From a checkpoint of a small transformer trained on Wikipedia.
Size: 14 layers, width 576, 9 heads of 64 (1 for keys and values), MLP 2880 GELU, vocabulary 8192, 61.5M parameters.
Architecture: LayerNorm before each block, rotary positions, attention and MLP in parallel, capped logits.
Training: a variant of Adam for these matrices, 903M tokens, 6893 steps.
Each number is 500 + 40 x the weight over its row's rms, rounded and kept within 0 to 999. Layers, rows and columns count from 0. Numbers have three digits each. The size before them is the row's rms in percent of the matrix's.

# up: layer 5 MLP up, 2880x576, rms 0.0502, rows 905-994, columns 0-71
# down: layer 5 MLP down (transposed), 2880x576, rms 0.0467, rows 905-994, columns 0-71
up905 100:502505451435450504466531471429504437593505497463501508517515491543556534457476425467539543569566557516546463489487519502488507416543431566464484471496524532350464532457481537452486536460523393501589528533510477551517
down905 113:415477444508525555526444419513480477537517473506469506504542443482478557484432526402447510543516501472506462532579527510463510505552529495527501541488480463515496562480489522494504547536518485474513447513478504525410
up906 096:520600484485521517458514590564503489537493522520524499519527497504463472533466497474513498536559491581489450523516478508478518507480494600552516486486471554471501525546395518456507551503513499493515496492467483460364
down906 098:488462504523498537487444476489476504441503497454499501457521524484528533443465512445490486472532523467487442522460522451534496484427546400531494502473590401521542495543520527533488559510493507485504542530473523508540
up907 104:503480470527508538501443529466422454467497450404517512483571408490496561516466536448511496499512472489518471507515444526532551464483496526505475556499469511428513486425434397527458508505494488437524525496495502530482
down907 111:531527564516513491467451509489536474457488445521439486513417491500489453459491526473448506484441551415463569565498516471462517535519517480478528434502443433481528488475552509539507469506513526478493446518555546479498
up908 097:561505486524481531502508518482484474422473462486581542536467558522513476513540482513549541526515493564600522464526557534527506489462458536541497493455545520465525472545539524517507463488494419400514489539499548492451
down908 097:503537520513498518526515569502555447494441517491450515468505449539568561526430453473420484554514481532471572534534461497492475463505523544491504546485482507524575500467506545497489458536480543480498465456475508509449
up909 090:487437519512523451479478509458429490506519451444466515559435551490483533577539474495456443609525434536481424591450518430439426546484439568464366474436476542481479571525440368491511537529483523448492548506581491484559
down909 088:450581544440517471461489458488588474474524537564499473457513488589475481497516538517480541438518552486513562480487417498485532499523611451538577537508531498562493480464474610475450485513439522566477501499471457447498
up910 102:424529514427549509432394494485449496466493505470599489512546474472457556557462468523519501483441494536632500507531540470398493510505520486518458478490600579523519514424469457512544590478480461487492463531491496535463
down910 102:544524476566481471550460458516499559490492485480459421514479485430480487535507475544520421454538530554507557473475448468531442515467496588461391469431513503500438501533515402496513568453575466503483504540490467518501
up911 100:565520472495441542515517463523442555496504474503531469547499488521533482495538426518470536507482446473512483480459532496506515519531521505532552481486476508412508557487554438607505520512482515509452448538565561607589
down911 095:517508513552441498544471505547525477432454492566451553565556508470439493517479463471509509551553529439452480513465439543451537454419510512488537495508453520576472546492505484473482461499535600563545477482517444566392
up912 103:564497450508498443584532526491519432536530547442496542533522563512482541492526506517527492529512449479542470484504648503417441398509468503531481461530485465411499505517572544487447488478539489491523526455554471504466
down912 101:499500489501507503464504552484500506507480443525381452474500461487498467461538537495565499532558510455501517535488445469524567497445574551471513579453500503436454487509551526537565581510477533468509482438462544493485
up913 095:492495452486472510583475545418481458532477478550532481482554505536503505442472496538508500545586495545447433474523486480490522518444513454595456539477535534441514499524545495512469440535483402508472529442546443454488
down913 094:525557477462513435525451467534500564511536481468476539547495538503506489545480473516493478458394512519517512493485502488507470483522493499426463460536438446474506538443466493480486421500563476536510463462534485512479
up914 107:425528430467506532536504439438550597473541507451495534550515409513492560472434489487532530471571515492420476575554448522488469507471524551583537504590545498530468540483500481502475454487517481443548459478529421539532
down914 106:488488493502503577498479534546490547467443432483473521487505499534566485456483457471470519400540496475525548456523507530553481445538414515534471489516476478547480500447447491493466477567527517449500523528460499557451
up915 100:481466457490456535480412500528420570447527502432506531502519468465490552519454436563526491530533418474535537479496518568439512431459498525505481504513507433463524542409502510588516537501558504520509432477522495480472
down915 098:525459533503499507473524520452519485534475502458508493473515483488512502490460559493536549508508553484476468511541555411479408559457605501491444566530533437495558486466476464443478544523502460470527467493517525493516
up916 105:458602515442438437479529497447470578529544522506494380470552535458511499488530523512506519517511449498504485524487517452496465468469457554555511498470559484494540518410481519522404566500491495497568508519507579495442
down916 109:437537458512517516489519482544517483438563538507498524457461492475564497502480500558428477533491545479491399467424442513484517492501565438445497525487447446500478452534463509461472558514426496468544523492459498489490
up917 100:455541485431514460539491532512529538498473539466571474488437413466493494527481553483552523529486510499511498426510504518467493445513576578477453527529541533453483489449468530524548467510546484533534460468507505458475
down917 090:444434484553503538474503453452518525592475475553465534519496438555517473400537467481502453484497517498427481517485457387487492510582473576518449436488445502488478484452525488467545475467468480531514572481544440528456
up918 092:464531457477521527497520473477460464499532459484464507524551561525530553525458507498496523546493550482529481418493544545491456432500488466497490459479482499432512457494564479467455486503503523538483464517487577495467
down918 099:508417521525539441440533544530495480499505439489558559573505540461552505470460529522475433462504493529490491499491516527510480514470490521541562505541497544479449538428520476577521432561499500410476438445507485444506
up919 104:440504537525511498480473464441420496484463482491437511515593484529504471484466464424543458535531456477568549524463539508477522555371495458501509484522552420509452526502601452525453495552516483484515488563521519631520
down919 107:470503510515463501461510506533525519525540457456470476482488486520500509458470435441469536500541544423470510490528464466558516525542529457519507498441420510459564400529442504524531510425489487484439525520523506478510
up920 103:471529390498488496494465504494480478530549494401460454474488470525559498528543555468465520522500395506486525492492561525582488487462429482490471508489471495549540500441496444474492556527473525500521545589495553489466
down920 106:452509545432502552550561462556500520434457470473569621505450509494458424515461473577549457448520461487475451513493494479399528472521471571541463351543491540542477553550554549439491488548500510475460500428530517485486
up921 101:527567448472508510495520480479476465595491506465445513538498520519453526483465533472503549518510447488541545510511406527441489481494444481478489512478519438487507541545517509524474569476471486470511485489490538536564
down921 104:442497456523509439480503573500534519477529531533497590529548522510509519435582532519530482526460526488444503447499524541560503468521419575521513404520472437574510450506492483465480506528578487552512523508517594485490
up922 095:511548462457467605529439502523544512546463510468544429543458500504540481579485425546474512536448564450543491437530477431556442487437528543521511426500532428475510519528430500494515535477507525506585537453547500518468
down922 094:498430441483491487492543496508413551438503475547467526471527484518447479481548502496469434571471475474489446504543518544490446467560465416473506452578480531566537496428561537536520532487541534528390437477425473618480
up923 099:473488477483471541542435524464569508477490532436560464484549513547470493544519458597535461451476514511481491512479422535475525517498513495532441520416493466507533497453474524529454520481401479419471550487529566528519
down923 100:517535498473601572583482470511433566532432481526450530470442527508510526544497484467462523503504510509499395465562536473513473473470457530457530494561487409426477484516453430501528492610570492550483495533517480553564
up924 110:494411452419481517506450567494521554455492462555486524583492549529480561478511527441476450516509550526511479493465523456492555484518535550452507452526525538491558511493560482494467501444486453418557425521502526488461
down924 118:526579474483559477521570485486516410495526508520508505517539491491442506511450473552505443537483410490524583503500471461536460499436453482490518503515486529572459550465522495521465485528534505542527437480477487420504
up925 087:523534439526484511579616529435577486546490530441517506537458563500474400525478508468588448492605501467478478578539439498450482493478471567489497450431490519530555511537581511490496557445494488555449586536491522549503
down925 085:464478563474558516426413485578465506444513518534467454486491419546519533480552526509442557511400441528497494482464571469517518512574529483526484516532474463542449525523429505461486504579459470454580484504545402489439
up926 100:517497563510474509485500555481502544457532542549470494562456492510585492542493442573473487467472483427473505500504605445441496442456442479518420516484512563491541624482450502499486526485547482513530536550516528463554
down926 095:493527436473481511498507460502435480448440491467516502453504451462435533471481548509486530454519486505479497507526511507494407441441468495408470470512456515525558488453506469493489472464474541483518429532486587532458
up927 102:498514442477501458540493568482511457488524517479475565493514429482538522481478488476586509498567501477497482513534489558494443461443563452538463511527467445478478519510552484478484524457493525538438501439532487505526
down927 102:441517559502566495488506493517504472471486468520549483610473497471452491505518502515550453499431491501495562510472486472483380425475514500472473552486494459450452489463475439597562497523496455513439525529498480553479
up928 094:558548446499561476454458482510554521458437478492451463511523463536511579555473477613464510547434477532564424524514575510450427559536494483567503461530535464594523556544484484521438468492532515441538537481555489562589
down928 090:454475513526511419486578512559422495531592559416440443518468574469553498560459505411552462515533502500493515475569443511494512460482496484466555479545509548514535365459551502513515528468510437565527444434512453480556
up929 103:496572514514492471445552538568551514487508498534492479483470502487515534584499501424423502558457530466469467529543500574512462417581424501475564488510504442452582462445514449524482587513520470449522530514522573496461
down929 104:561430473519531509515445553464485525509464484539470536509477410542525530528480466475500465457429503474506532505460475497450415552480524394519497498504448455509441488448494533504459519430491554463484475470491457505522
up930 105:430548492436466533495511573506432452493461493489470425552520509493511482502495490536559561508545500473437484551469477498444483417497487538477541459521511465481520457429465507555467469528567453504478547463519469465485
down930 098:548471475493539521481520473526531564534525592537505506455519568500493439484494491455451508546591487427525487493510499558569525519513521452529465525499550521469459496522478596520397491521466511454517562485507523568502
up931 104:441561547485459494512518544461556539459467481513536532492532493456495488565498485448437531494523475520470535486501572425518517447458458493504534442523509570516510443542531445493454496449573449465480430479470486515542
down931 115:464494485537472441508455504402477390527540511509450435541554502487510572515479501534546463490464479523448435455467463452554519421520489530515490542472622472478521490510557488462444571508454473527532487495521452604470
up932 105:513508523445471508561471472537468516489452514524482529483490433538601498562524482551529545485597495534474465514565570515485515576614478572499459438467496434563510567493550555552494501461476513468442448562426634573491
down932 113:536531500553427504452540540484470477509568538522450498535502448527485524491496509441472553531555468509470474538537484469517529446519491486494551517448499494457553500534448463476543536516496495479491478439490430509446
up933 089:491554485465538516488554504443523466450480472479573481523406460514595477538486508546525557534473523523523441521576516491554505503629509545545466504433498526525511549468518571448475485495586495499558532504508502492543
down933 089:543450470483530486444527526499494504543523503576524453459510510417416546456546513531476425519523442523433448484396497511480525518446554495478473549439535490479506452468514510543581437513460523463495467433502472551498
up934 101:462490521482496497570496549535479520474581504517474496554522451554469535499477470554579461522475520486519455544438482548529544509489510499543565539503488485435509458496464556517506503466517516409517500495482537488467
down934 093:456523562542478430492486504453506494501502458471497495516519515473495491473486524469554527519528469518465514430472532504511488489589449442498488477422505455537515510461497502543491476585517505487514594486468437495567
up935 106:469514491447438496546493443486387526496548526511569526506471491514466469440493512472521483526482520531452480516465440558453506499459529503538486573504560470500495534450478467497500450488540473516518512436505607501491
down935 112:481524481457470499602564452494463471514505510424459458549532499543532456513418497523512462545465443536437542503498545478483534516541476490502528540506526460474484524499511512480536507501527488510529470567569540496460
up936 098:524560480503472558491542533484523501489509512438520411519511547528516509525503537473501576498522460480496396439456526500490528439576483539467567413470533505501456476463518478490391469463505509467453536521484527506486
down936 098:498478528546466532500504540510429463495488438409457560482483448550538495513512437497568512484566469516502448504566483577411428501538454554482477483510518511488544385503448509543540439461531542494526535519465500465578
up937 098:540564518452433434528519440539488469541539495538510539580515464495517487482487472573533573492502497475537535496518525467461432494438458525526508510496607473509471469523507452466452526472438473510580491506474484589528
down937 095:542444456538533514429462490504573529496466470498542561485504515484533475497517414393473486448480439462471520441453516502520510450497530514460453533445470512456519561422485509522553511565541466436463503482502551420514
up938 101:517441548473493543483470472440511546506540516472498450544467526540516508523547508454492564480560491519522565501522467596473594455486464511479532439515458460431549504463474487526441463508483437534499464533417548563526
down938 106:529462567512509493458517392496402542428548491479444474500477453442460558464511498451514499442491504486447478518415390431492491538508540479528568516517518457499462520462487551553525519483481510456486509419502506537536
up939 101:542540559522487493478490563510511455507474533488518519511487481530482525500512550561538465570458531564490462532487472488546495429542477522421463502471491455467518578499512524469523449562513494519538560495417536505559
down939 093:473498508521493476437487494487438517542500593541562404504520559524471499429532527451513547398492462583523563422498543563489450489533428496589479482487479493460613478507430442449477510482480457469503506497488468476517
up940 093:585498481503520489535516513503472488514573494459509483509539475521484486526527553485498501524515465494504518414498483474509596529508504513471512478439537449498494571482565438473510499550516502483546490571499521483458
down940 091:436511474475524535472510433542455479475541409469504536454485524477453513458463463505514563521504548482518491457511514528502525456485487529478514565540433492479503498522454509514475487500453587466440435430577496531554
up941 109:467547572508447572457490525425490435570428476495602515516511446496477473492494501511473546524466510490537498509510491466457526452485481466517528542525471531398491490498490474603469505468439488480481501475477530544538
down941 111:544436524487492505499442530558447511471422528519541464459525488539515508475512439483414506511482494514570479512510490536545462475508488534515565522459463453497507546539512619574564511484465530484484511461561453473479
up942 099:575522534477458506500515563486475494457562503498518462508454458540491511549439533512473573529519484499506539412510490470461539466402511489491566546514527499532557535536568497543494534429476504497521456486439539466518
down942 096:499432485519523514531463459474490508430454485405523484484493479501480568466502524388512466500565625550449530502511426528514523482576410426500492482486456475500560532500449463448512427552492567570550492464539465538482
up943 104:542530364449512444608461470407453529528581528508492578485438469528506505568527391485494498503484459501538546458566562552507495521486504578545529505538509449560542498518515432495483506503500460527529530556499616461455
down943 109:458519520488512507442487473533480474435530497505521441502563512548501543547479479500500561519554399491413489525544479499463495505552586521535577530484489471451449441512484502440485496523512564515523459493478486507504
up944 099:469533489526485543473499582478496503494511646482470582522455565442585520520505497553500602537572530486528463520479528499478474428533419501548516513481572497488484545506522503535491495438471496457442479490468560510509
down944 095:466393485560516474505558460483467499522480554514445488429514450534441574425534566532581451558529488486519403581547406506517548489568492555571510533533456475477534474492436532517436463508447537490504483492565499548502
up945 092:508499485460494475428527490488444518483450479514494488454539466568457522507453518539476520481516456535498519513508554509467540419524492521525513451542490550534540575487542477517451538511496472474499525532517568470483
down945 092:452492477524486446505454484490492546517576435468526413559518549507475536501537485509462478516521551497472512527537461535530455515478472526492538466431509455453526409450476506499472541549477495518443468482479473504526
up946 099:464498488511534489456493551481464519502529541544495508559535482483517506458464484501455517556499495511533504395544489468500484498501433509567489464400544505553416498511483564489463535511507484524531562518527454510498
down946 093:448579504478507484545492434489598471530525478476467516528496611540493526536514444417571436533479548481442496515513541501492436546472470522476577554526483428506501428522580493507524446567488466515543482487453554520508
up947 097:456520448510520545478472450466505528493506462441553503491443524533493510495429501474461464524497523580538499524416502509510535555507521462475475545468537481507504498518478508537545572471422373478441468507495511472460
down947 096:487555497462544507453487534448463485518466534483442489498520510475543510494524492577493535428505452510451445487569437505463448504473450534527508469485462499556454532492505435461487490548626490515507470497552550456495
up948 105:499568491502532543493449466452435519571516538423471512519551466538500487509529501541502504446517490463556564488517542532470519550444489511458466492469522566516453546452408475493512597532453503512506572534517496584494
down948 107:474385569548537484463493555541509507533524479468503500445503490445451508479538511489421524501504496511442483461516537467524464490483459536502528496521447419468522478514499529549504509521485519524476505512522538507538
up949 104:561477508453424502510470528531473487534483588453576501552483468531459475484478472462513561528409514447508553448579493486472440520470479493513486464468480501500524465464519463543518525521441460408507495453558498459520
down949 112:467518541469459484490533510555547569472494514502416516538454501425495466491527485493442493488505500437507478518593541469501417511425520463506461509528476461477494493434529567495490506495460490458541507471471491539448
up950 109:416575503464481427432458513565498440523469506538535512500485511479531479520496412479474511529470536465484509543607513521432518596547477484489541457479587478435468537541528523571463537535525528530489519482556507580446
down950 107:527542522514566515396523543585514459505587548470517452435565527481466525470412512551595484495557518514453547550519500487473448541522489503509537503492521530496443510429493472569487485515558520543537535414491477437515
up951 093:500541476521512460480501528523486558572477458496560440540474499520478506498523505439451450521547464503495507522461502548525486487543519536491529525439560438501476517395446484517465444525488477491502512492563557510528
down951 094:565429518457533462506565464477563456435486499496475622413529554489478440590487528500529527518423496515463521489549494482574543511537533572486482516532477470431520522519494503561489480463576535479550469509530488606479
up952 104:493479523548493517520525517520530461507513458494552524590535485550497502547521516519512507470493495494501468412576505447505546489493506490507457436462527485575470494480504548482510507454511477504490520475497514520485
down952 109:490511473574440499406477440523468433509490466476526479498438462500472520499515507465579488600546579506597562469513473485512531522482535510575516510519467435536494463522605545520424479502474499516431532517508486510479
up953 097:463549481534464488537494467499470458505518490454431436523446501521527546472461500563493505536454474410481514556467508553546516546492527460565515450450591520487491486456555467496441500573450495445506551551491528529521
down953 096:530520541506456533462469517453439488528416534570513556455544528566518481488431486421490513567510539498507506445515558494534493489486526518443465477510498570450504506461513533560485490481486440579482427461513532537487
up954 105:517530550447572542455421509446517554482519426518510585493552521508575512557493554461476514511490495562466501547530513425498442503556500486524496438495451557472452491473448516438403551540496507485557476539464506481495
down954 101:501523492505490549487540468451478472534491502492542504468536498461510502517469487495492484490455511452520547437471433478552528476511460514517515513523547432524518414466527479541483469474491502454544536504456518503483
up955 094:478519514438520513588423478551516499583567508496536534562548493554424509557518444471445549451494467541541484484469532479457502492418514556557470489525463453519524486515485515582381508584516509522459477506558514487496
down955 091:509548490554469537527540508515520530479468537539472397496469502520521474452458514434526497509523467496522505591483487513555483517523504474482527505456482420598487489477461516505599455402522520427503477434428526538439
up956 095:515514501532497505506514479493444538443433431465538494540559482461513511526448485529530502508513416528505479539500519481491510489404506494511499449484484465505537543470571517442512467497599409536417517484497547411463
down956 095:496536525488438528517459521460569534489491506524441555486509519528546465515513503542540510520427537513550590502500498518518459503540428568507505444495516518452452451516433427579432574504485538449559518550476497567514
up957 101:464452476469517561559441501559493494460526462459458462488505490479552555552473531529498523422511512546492528514476522479438444568491446477560515426417491516454564558433484471464502486443550469498561514567556625486469
down957 095:441484510435489475554507495431535504516416508473510516439516478484516518498496530570508390487516426510442437578511469553446474568534577456465525477486461593504556490465482415520528491459521478468526514575494501528561
up958 104:524475438501436536452451552457513505509624621496520483495558406568574480540523544429606484432481492478475486476550490527490437411443481529452505561478539458482591483494513504531541543531557496454512510577532507515485
down958 109:503535507438563465484466478488469493496466544490440540415479499436439505461490460518443497501527521489514449529505487539502492508526541558605514500497570559480466546488484554556494596490549498575475542493553509581563
up959 101:476500489517519467526478543477501494576545480438507487513517485536456515530513556494506579551569488524585583511578502496505522522555500471514494534535517516522474471540474489560485484551550461492501555570538523474426
down959 100:422491524495499555456546522442498518454475498529520469558418491487481494552524479549484456523484524485396538527475543499458441479383516499546468563476495485468516465482490471447496470437525493443472457498476506489478
up960 093:549549512437493461491452530531458495476510516507503466447469461500445504472499522525455478495545467519538541494491485464532439494472509509518594475462546508513438519521489467550539495454583496492522461488499540469541
down960 086:469515447610514514477509480512559562542449499520506537498546472456457408520476452471562458483458543562541404476467484472511556514540483532568409525505475436531538480489604498478556513524578444526449511501541492525502
up961 104:554544407468482396483484538536478474543506529529474501517573423456465540507526545454489489501460479489520540531461549560507504476539443565480492558481562507428530557526530427569488486475575455501503485491490538494503
down961 101:449522498421480444543532509491466450523542500522465471599539535517483507419496526558550455440479605544536439511495456509492508478532479489499508479504437399506466505551450514514435510475522506489442450464473497529573
up962 103:493511479527449537541465518552532504437577501499493446559526502475517544486518527466502452471428503459516497502482482450479416510512470513463505464550537406496522477480486485505550475378583483495498544556435528481504
down962 096:556411491481556453575536480469541488596430456463430484458489474532553492516529506536439535431543495531516522516472463536542520465477490406472459452476451499541497560519495447505543481524543477489494473500504530521542
up963 095:444500516505489440530426420424507452442471556454479544560501386561538471483493480478537475516587477469463490492441528514543473463495473413541439507464482458483540559449425473486399488512496507476566455535491590473546
down963 105:519540559491550490466549537473480525497432431506570459449481553490477537532511554525516503476434493525509522543525510483510520518510626550468471483537471537501478485553497446469479539576496477423443504522522484494470
up964 100:525551460475523523487408447470504542510510533477484483536451507485393513513499470459442505493509515465535474459500526533465439468574486497525488490523564449565496496528462506471549484470490510494502451482569525490507
down964 102:470513508542483466527562493544505460539440509496483462503506494506493467530546470435492508502521532508551529480508473512559469458525453494539492509534561429528478561530489500546415484453485502477539476532446500507447
up965 097:520477557536488477530479522548472479469469437490565522527512507519469516536504441524499546486495473533510439480498487502525570480462518519450472463462534483428514506464560495580497555491470443510498477489458416541500
down965 099:512520532464496490574531452520523479453496544505551483455498475522551473484486449491444550489503497442532478463567485507555492492447536527509441504552471427509490570505456547454538516474488543503519578489463516446565
up966 098:537512501541478433572485552529469553491496473464511528545546501477588539398551540437484442508564459487557480521531521530443540599457487515437503473501581444519524533477468446535510495483534416505464452502564538509437
down966 089:476463539441560553550425469460568412507521577482562500442499525503488479483486510558504500472470493508457532449459525501513492478491562476489493481428461481536455497512534525460496523473497522523490570483450474459449
up967 104:489541464473535499490455483498485456518549522507516534612603496489459523509461487524532507492543564483527518567427539541558485485569526525534505529420537536486477488458573507481437515451529490472492501480423489489455
down967 103:521457512503461464418554571529514483513445458505455477491485557482470454555520444429529473569472521507469528448508542481531517479500471491562443452520529478539551482532552506542474477537518530519506486449515563565502
up968 102:504462491449542507524514538536437472487581539526469509553497429504475586583502491525524542568462495470477502507480532571517547529381490569499508511484543502512515539511555512473468551526521445478466415495456539483546
down968 104:464509492491452514466541459456494501468514446433441571446547444449513466530500497504526426475501530556453480559467485487447504483420477551525481462545411533516506577532525564530475555526508536528493497442481501643504
up969 095:541510598539466537473486477479464564550510447448553516517592478575524512572545514586511494498507414557542494550523542518519478569507412439466475479493459492536544496448641519509436547479552495541485499511428554560459
down969 089:483473458454500462525485518499533470449501508571502486523475501503478484499457477464484473498528620530511470439483518491505426489444491515567516455533539596479509505582505545490504365521458527488436458523530568513523
up970 099:533515541514441472518486475464508497539560540449439499531580529507528543500549599465461520488450429482447424559535490478496497508524524559526487494500497568495490575576522453577491447572512486463570489521528513512566
down970 095:426526482481522539521541511468446487508414467509520517489459558508495571509446489476488498581513429426515544491475473545533559481481484507492489524427433469527470456424464396430569540515447508502487488462474503433422
up971 098:496503479486536533503511517454478543467499410476477534484552487615473526470496479520513471484424493515511471493477502543430488476528487486575524490491500549514425473484532472506554501495456524417484445524459516517506
down971 096:448544501466569563516484488516486473526503469467539493521503530521475486567486491519529406427496463449500588551484411515617491533476479550490510520496471510500490524491532494504526439430488416485479467489516487490453
up972 100:538506444481506499440479442470434556515511480502568453506427370597461474521474438483464567481468521532504504517520483479539528545465444510477403593486510488431451488489448449510536489531425494442562527506519445518455
down972 096:467470511500418483468537510486516469495552458495473437517576616436551481450514544494486524540497462589507510511554490508497504497542550506528560432476476486522483566516565531497501461458575554522432459472484580487490
up973 108:460497466502509502471448534587487513491527526511463462545503437501495523520532486486493553467510553480490509539500472529471533448528508502528488492576557554502536533476573470547415528473558464495494450545530515532483
down973 099:488437522523454399498503472411490500459506445504510468472411553494501518508463540526451515447511446561533433494428494496528497524579444517507544527487541449480462509555512567505436499538434566490509545552507467533489
up974 097:484461555474500466488594476496521484501418491518513446496528464550544469562570486499514525492488547462497489395592480540433556475476515444551531484433515470523558463469424479421475562478452512492520514476510510525469
down974 095:518575458484567519482488534511519561503488434466466522528522432440515482559431569505505462481468571524547577527463427500483535492494432518411596566542485511497527481451465540549523533483469458478550483493497476443504
up975 094:447493511529448536496450476504501453471531456483561396491486516492510443508453527514470477509572474580553444490520472563484539495503546520526456547491501493521499502492463549494508537590520500544468533536419554529455
down975 086:492475495534559435573423487510557516487418531460435589534474537478507514553494482514540536473414570455469466517538488368488513500509418482496432507495476461517487496473513457429462521417462528459471459499575490494510
up976 091:520512494439567436467554530524493462493450534538533526484454450495507502497525555548418528503496480528486512502442529569443459516496543622604529494480495478491433546474490467507529528489476461466477465538463525481473
down976 086:457484484484505512517460499491482553496487546494556507505525465517508500419487524534508435516515522504470429428527524563465514529543507431510473482475527461531516470568610570450540543553526512520514567439545544473494
up977 098:495517476485461528446475507427472514492586581465513521506518415526531491459471431445479484535509524512527490422535538517492550478447534492480456446512503463484515575463525462513533447537570487484524480528552514538474
down977 099:465472520496579512534438505525459509570518385545501495485438529547513533541546558518514545461524535517477540584463465453521487452527487514558475468510572430484521469510467469447490482480479539443457516599505545476431
up978 098:501483430443562400451531598484533511537522548516459536548503506524504538534442523413531580476514520551518495475496517552495587482446560465536421481529526588547530516508528447412453508519459520489489552478460513463471
down978 093:530482519525482480497548505595446468435535443493497485540458518482510521551533464520431470584433500504454557512461519413545542420525532517492565522456508507420462493444444480560533488489534475504520467529524480486555
up979 096:597428455415543432470493565498419527490531527541461527528558424507463538525489542429505504503543508512518498465515503572472449473422529536516516517493475499472487444491572480505486529473533497434470524505516572509447
down979 095:464534542494465494466553463536569488523483477482539543510442511522479455474418500485463513526477544522479481484474457450522544551535547547514440532561474511571470532488474516433592493546480522543534459499493456477486
up980 102:503498497561557497465420530464507376525546530553536548511486470471601447461540518484489533498509476476601491485516469441474490466497437474451533472480457463449431502501531519512438522485441476451507447486466552529472
down980 096:529598464527513478425463486512531495498496489549499485532510500524502471492575488469435474416557440524479521497487497521502507492520515503503552477446487514563551388524413588500489519502500542552438425473464460473535
up981 100:552513469545494536437540506516496465489524514480523509500492514544549549494515589568523541515506528568543494501478537518453433492446496452507473500495494496533522512514562500525493508477530484489553521520413489565570
down981 106:479505469482482566530404512468502529462497518526523472458494507512504496468466456526526462467535436506504497501462509457475492472446492536415436488426520493463462518486497523521511494503485516471502563457474492467453
up982 106:488467493498510453404451512489537458419543520438550428444557437501432481496543519514466513478543480472535459483493530525508533453436493523468507502489521491472467594464461507508509557518510503492462508560486537494527
down982 105:455448486476527441519498470554492449493489530511588507486523488517492492480518519500495548535451527512537530485454466547456471487507525505526528496549486478546481548441531440496594488504538564509577462463511483533504
up983 096:418510498471483450486415563566501511480558506471475486490488449529496539533506453406480562552578527539535501581456484499467533496510558529500544448533462494478477560478549521497498479486472483478505542475581497474476
down983 089:508534488488504598472540512477536511483516535487486539511547526440448571476509439541510461508506505495528477538484502523498480416501397428563440494454556471463507487492445477527497501488504494527489466557502546509475
up984 093:465451441481480474512530503502489494502549516462478573520469491512389472503444428456404532445517537417457479494436565586536623511520455519495517461432502517457515543462539470523497502497512516452558487503511558517425
down984 090:545521475513520532568468582518519548456497463493570506493491565510629540477502480571512497534493387520444506538550537517457377488452456522524525507617409448454457489526502533476436502457500480535490454503494504430577
up985 095:442459525480528518573496499446480519501476440484513540544472489466520502555514449505470485492573458547489499486482520543434598404486512559526557422476494513452543490456478463456529462544598501413497523504480507513519
down985 092:474585469437450476469498533530541487467621506541469457433551502465520517476438578466531514481446520486500540510447475465555534476495547486458483522524501454520477543460549517564441485505420468590489466445481463461538
up986 102:496547368514539510523495514537475488481555520450458534537513475479474521521519365531530522570493466510445470504515524510454497498551515554492517469513557537475468557490542526559478529519521503448573500468582531502529
down986 103:519507560512496454525530514505545479539469467502568491526463533525437516548468527426462522450464518413528517517449454534489499510539537471448501551511468503355519509556448474508484519485460452495491502519456502467446
up987 102:531521510495511553473503439453516439529490507464506539527456507535511494504505533551532480550454472446538463615453499470490506436411398454520526487541510546439502471444564473501490548460480492550459538397518434559532
down987 101:537480511549521502485490458542524580503475527523503546513513517567507466510517511528571473447531513512494505465518489504470501459452547446497504481511472411579482554526436424540512537491398524529464547431414463467538
up988 095:510509536418547454513516528538515433525504553498525515501520483519440580511490470469468418515528522543452483482482552508490500443553400527477502492422553512506509506551507465486493580510517538468537525521509545427566
down988 089:494490344558438574437521519533500580446505466521447454487402505518479458481522508457430510457455474583548512515461505476509569561429535485509450476544501451558443549450448475424483493481528489495428515438523494479562
up989 094:507539562525515594545412512472524422464505486444470515526436506493529460520554456553516428497539532576534562443600475527482524524554514445574466491445459491515486513485513488449552496512468490558521434536532513467418
down989 092:499536523448477513471558491454545537486496508498575522513460562493471508467445479471462507484470407475486527581405437464445492539498463575465499499524503514542472485518474496519522465562473504535476550476492538456572
up990 100:523486452482425450529473480469451450500582630469545506503443514489560546520523516447389514536506453520424519495526498559546533544432542518553525474433549507521546491529512482492470485477526424480477441504523470513480
down990 095:469577453510627414481523514501534533463481507475534514537545468475483455551443545521507535505398597570459401490449539550446521500564426529566503448521460470517473494509528470456518648454530560484524542491482488541507
up991 093:493532470415487403509514556498533507474519518470513477582489551529544403490511549552528450549502460498479477558454485540547452421489492509429446448445518507470519436451537437490458544456467506481455454487452438515537
down991 095:545507462475551505452456485562470523524506463545546476523454513557470552438510522414540511475477532478512525459513469524581562525478480453524551573468405475493460514477418540569484541496514479494510535534529593496511
up992 100:543492443497535445494550531474429485528510465547552460520437520543415518518544538418458497489586487493500447587547498497477493481457566523520574541500513514516416508513458461525502556496485473528528478540530569525518
down992 098:538518443427532530509487487501483518448496550432502534470586430499524475505418379554558529556481524500488562488532448540417461515467505470499475495441491471564591524551581437509447551522519510517447539487451489451433
up993 097:607524467483547492486499490482541508537506560467535482449512514602510510506501508550503462492503540467484518562498538493550508523506552509575454480461526517468524528476546423486461508496494497430518563476513515517522
down993 097:466444481462472512513525443470450606480483510498493490495539491453474462544522460524511484483521499518492435496488484488483498520491439551548514486511475463536454518494494567480497498532523535552550500483506524480463
up994 098:560567468399530436474503522488491594520493585509449430523472502501524484506514502512532470521474450565548524506593481497455493534485450566425448482464522481456531537489453440514483503418549460477529510486464533449527
down994 099:523427483570574499541479559538478491528482505515488445440483500505560569529482480524411435517500599543477501496469512513514499483532580442476508461463508435496561489505531564499532510507570472526490510513526439502502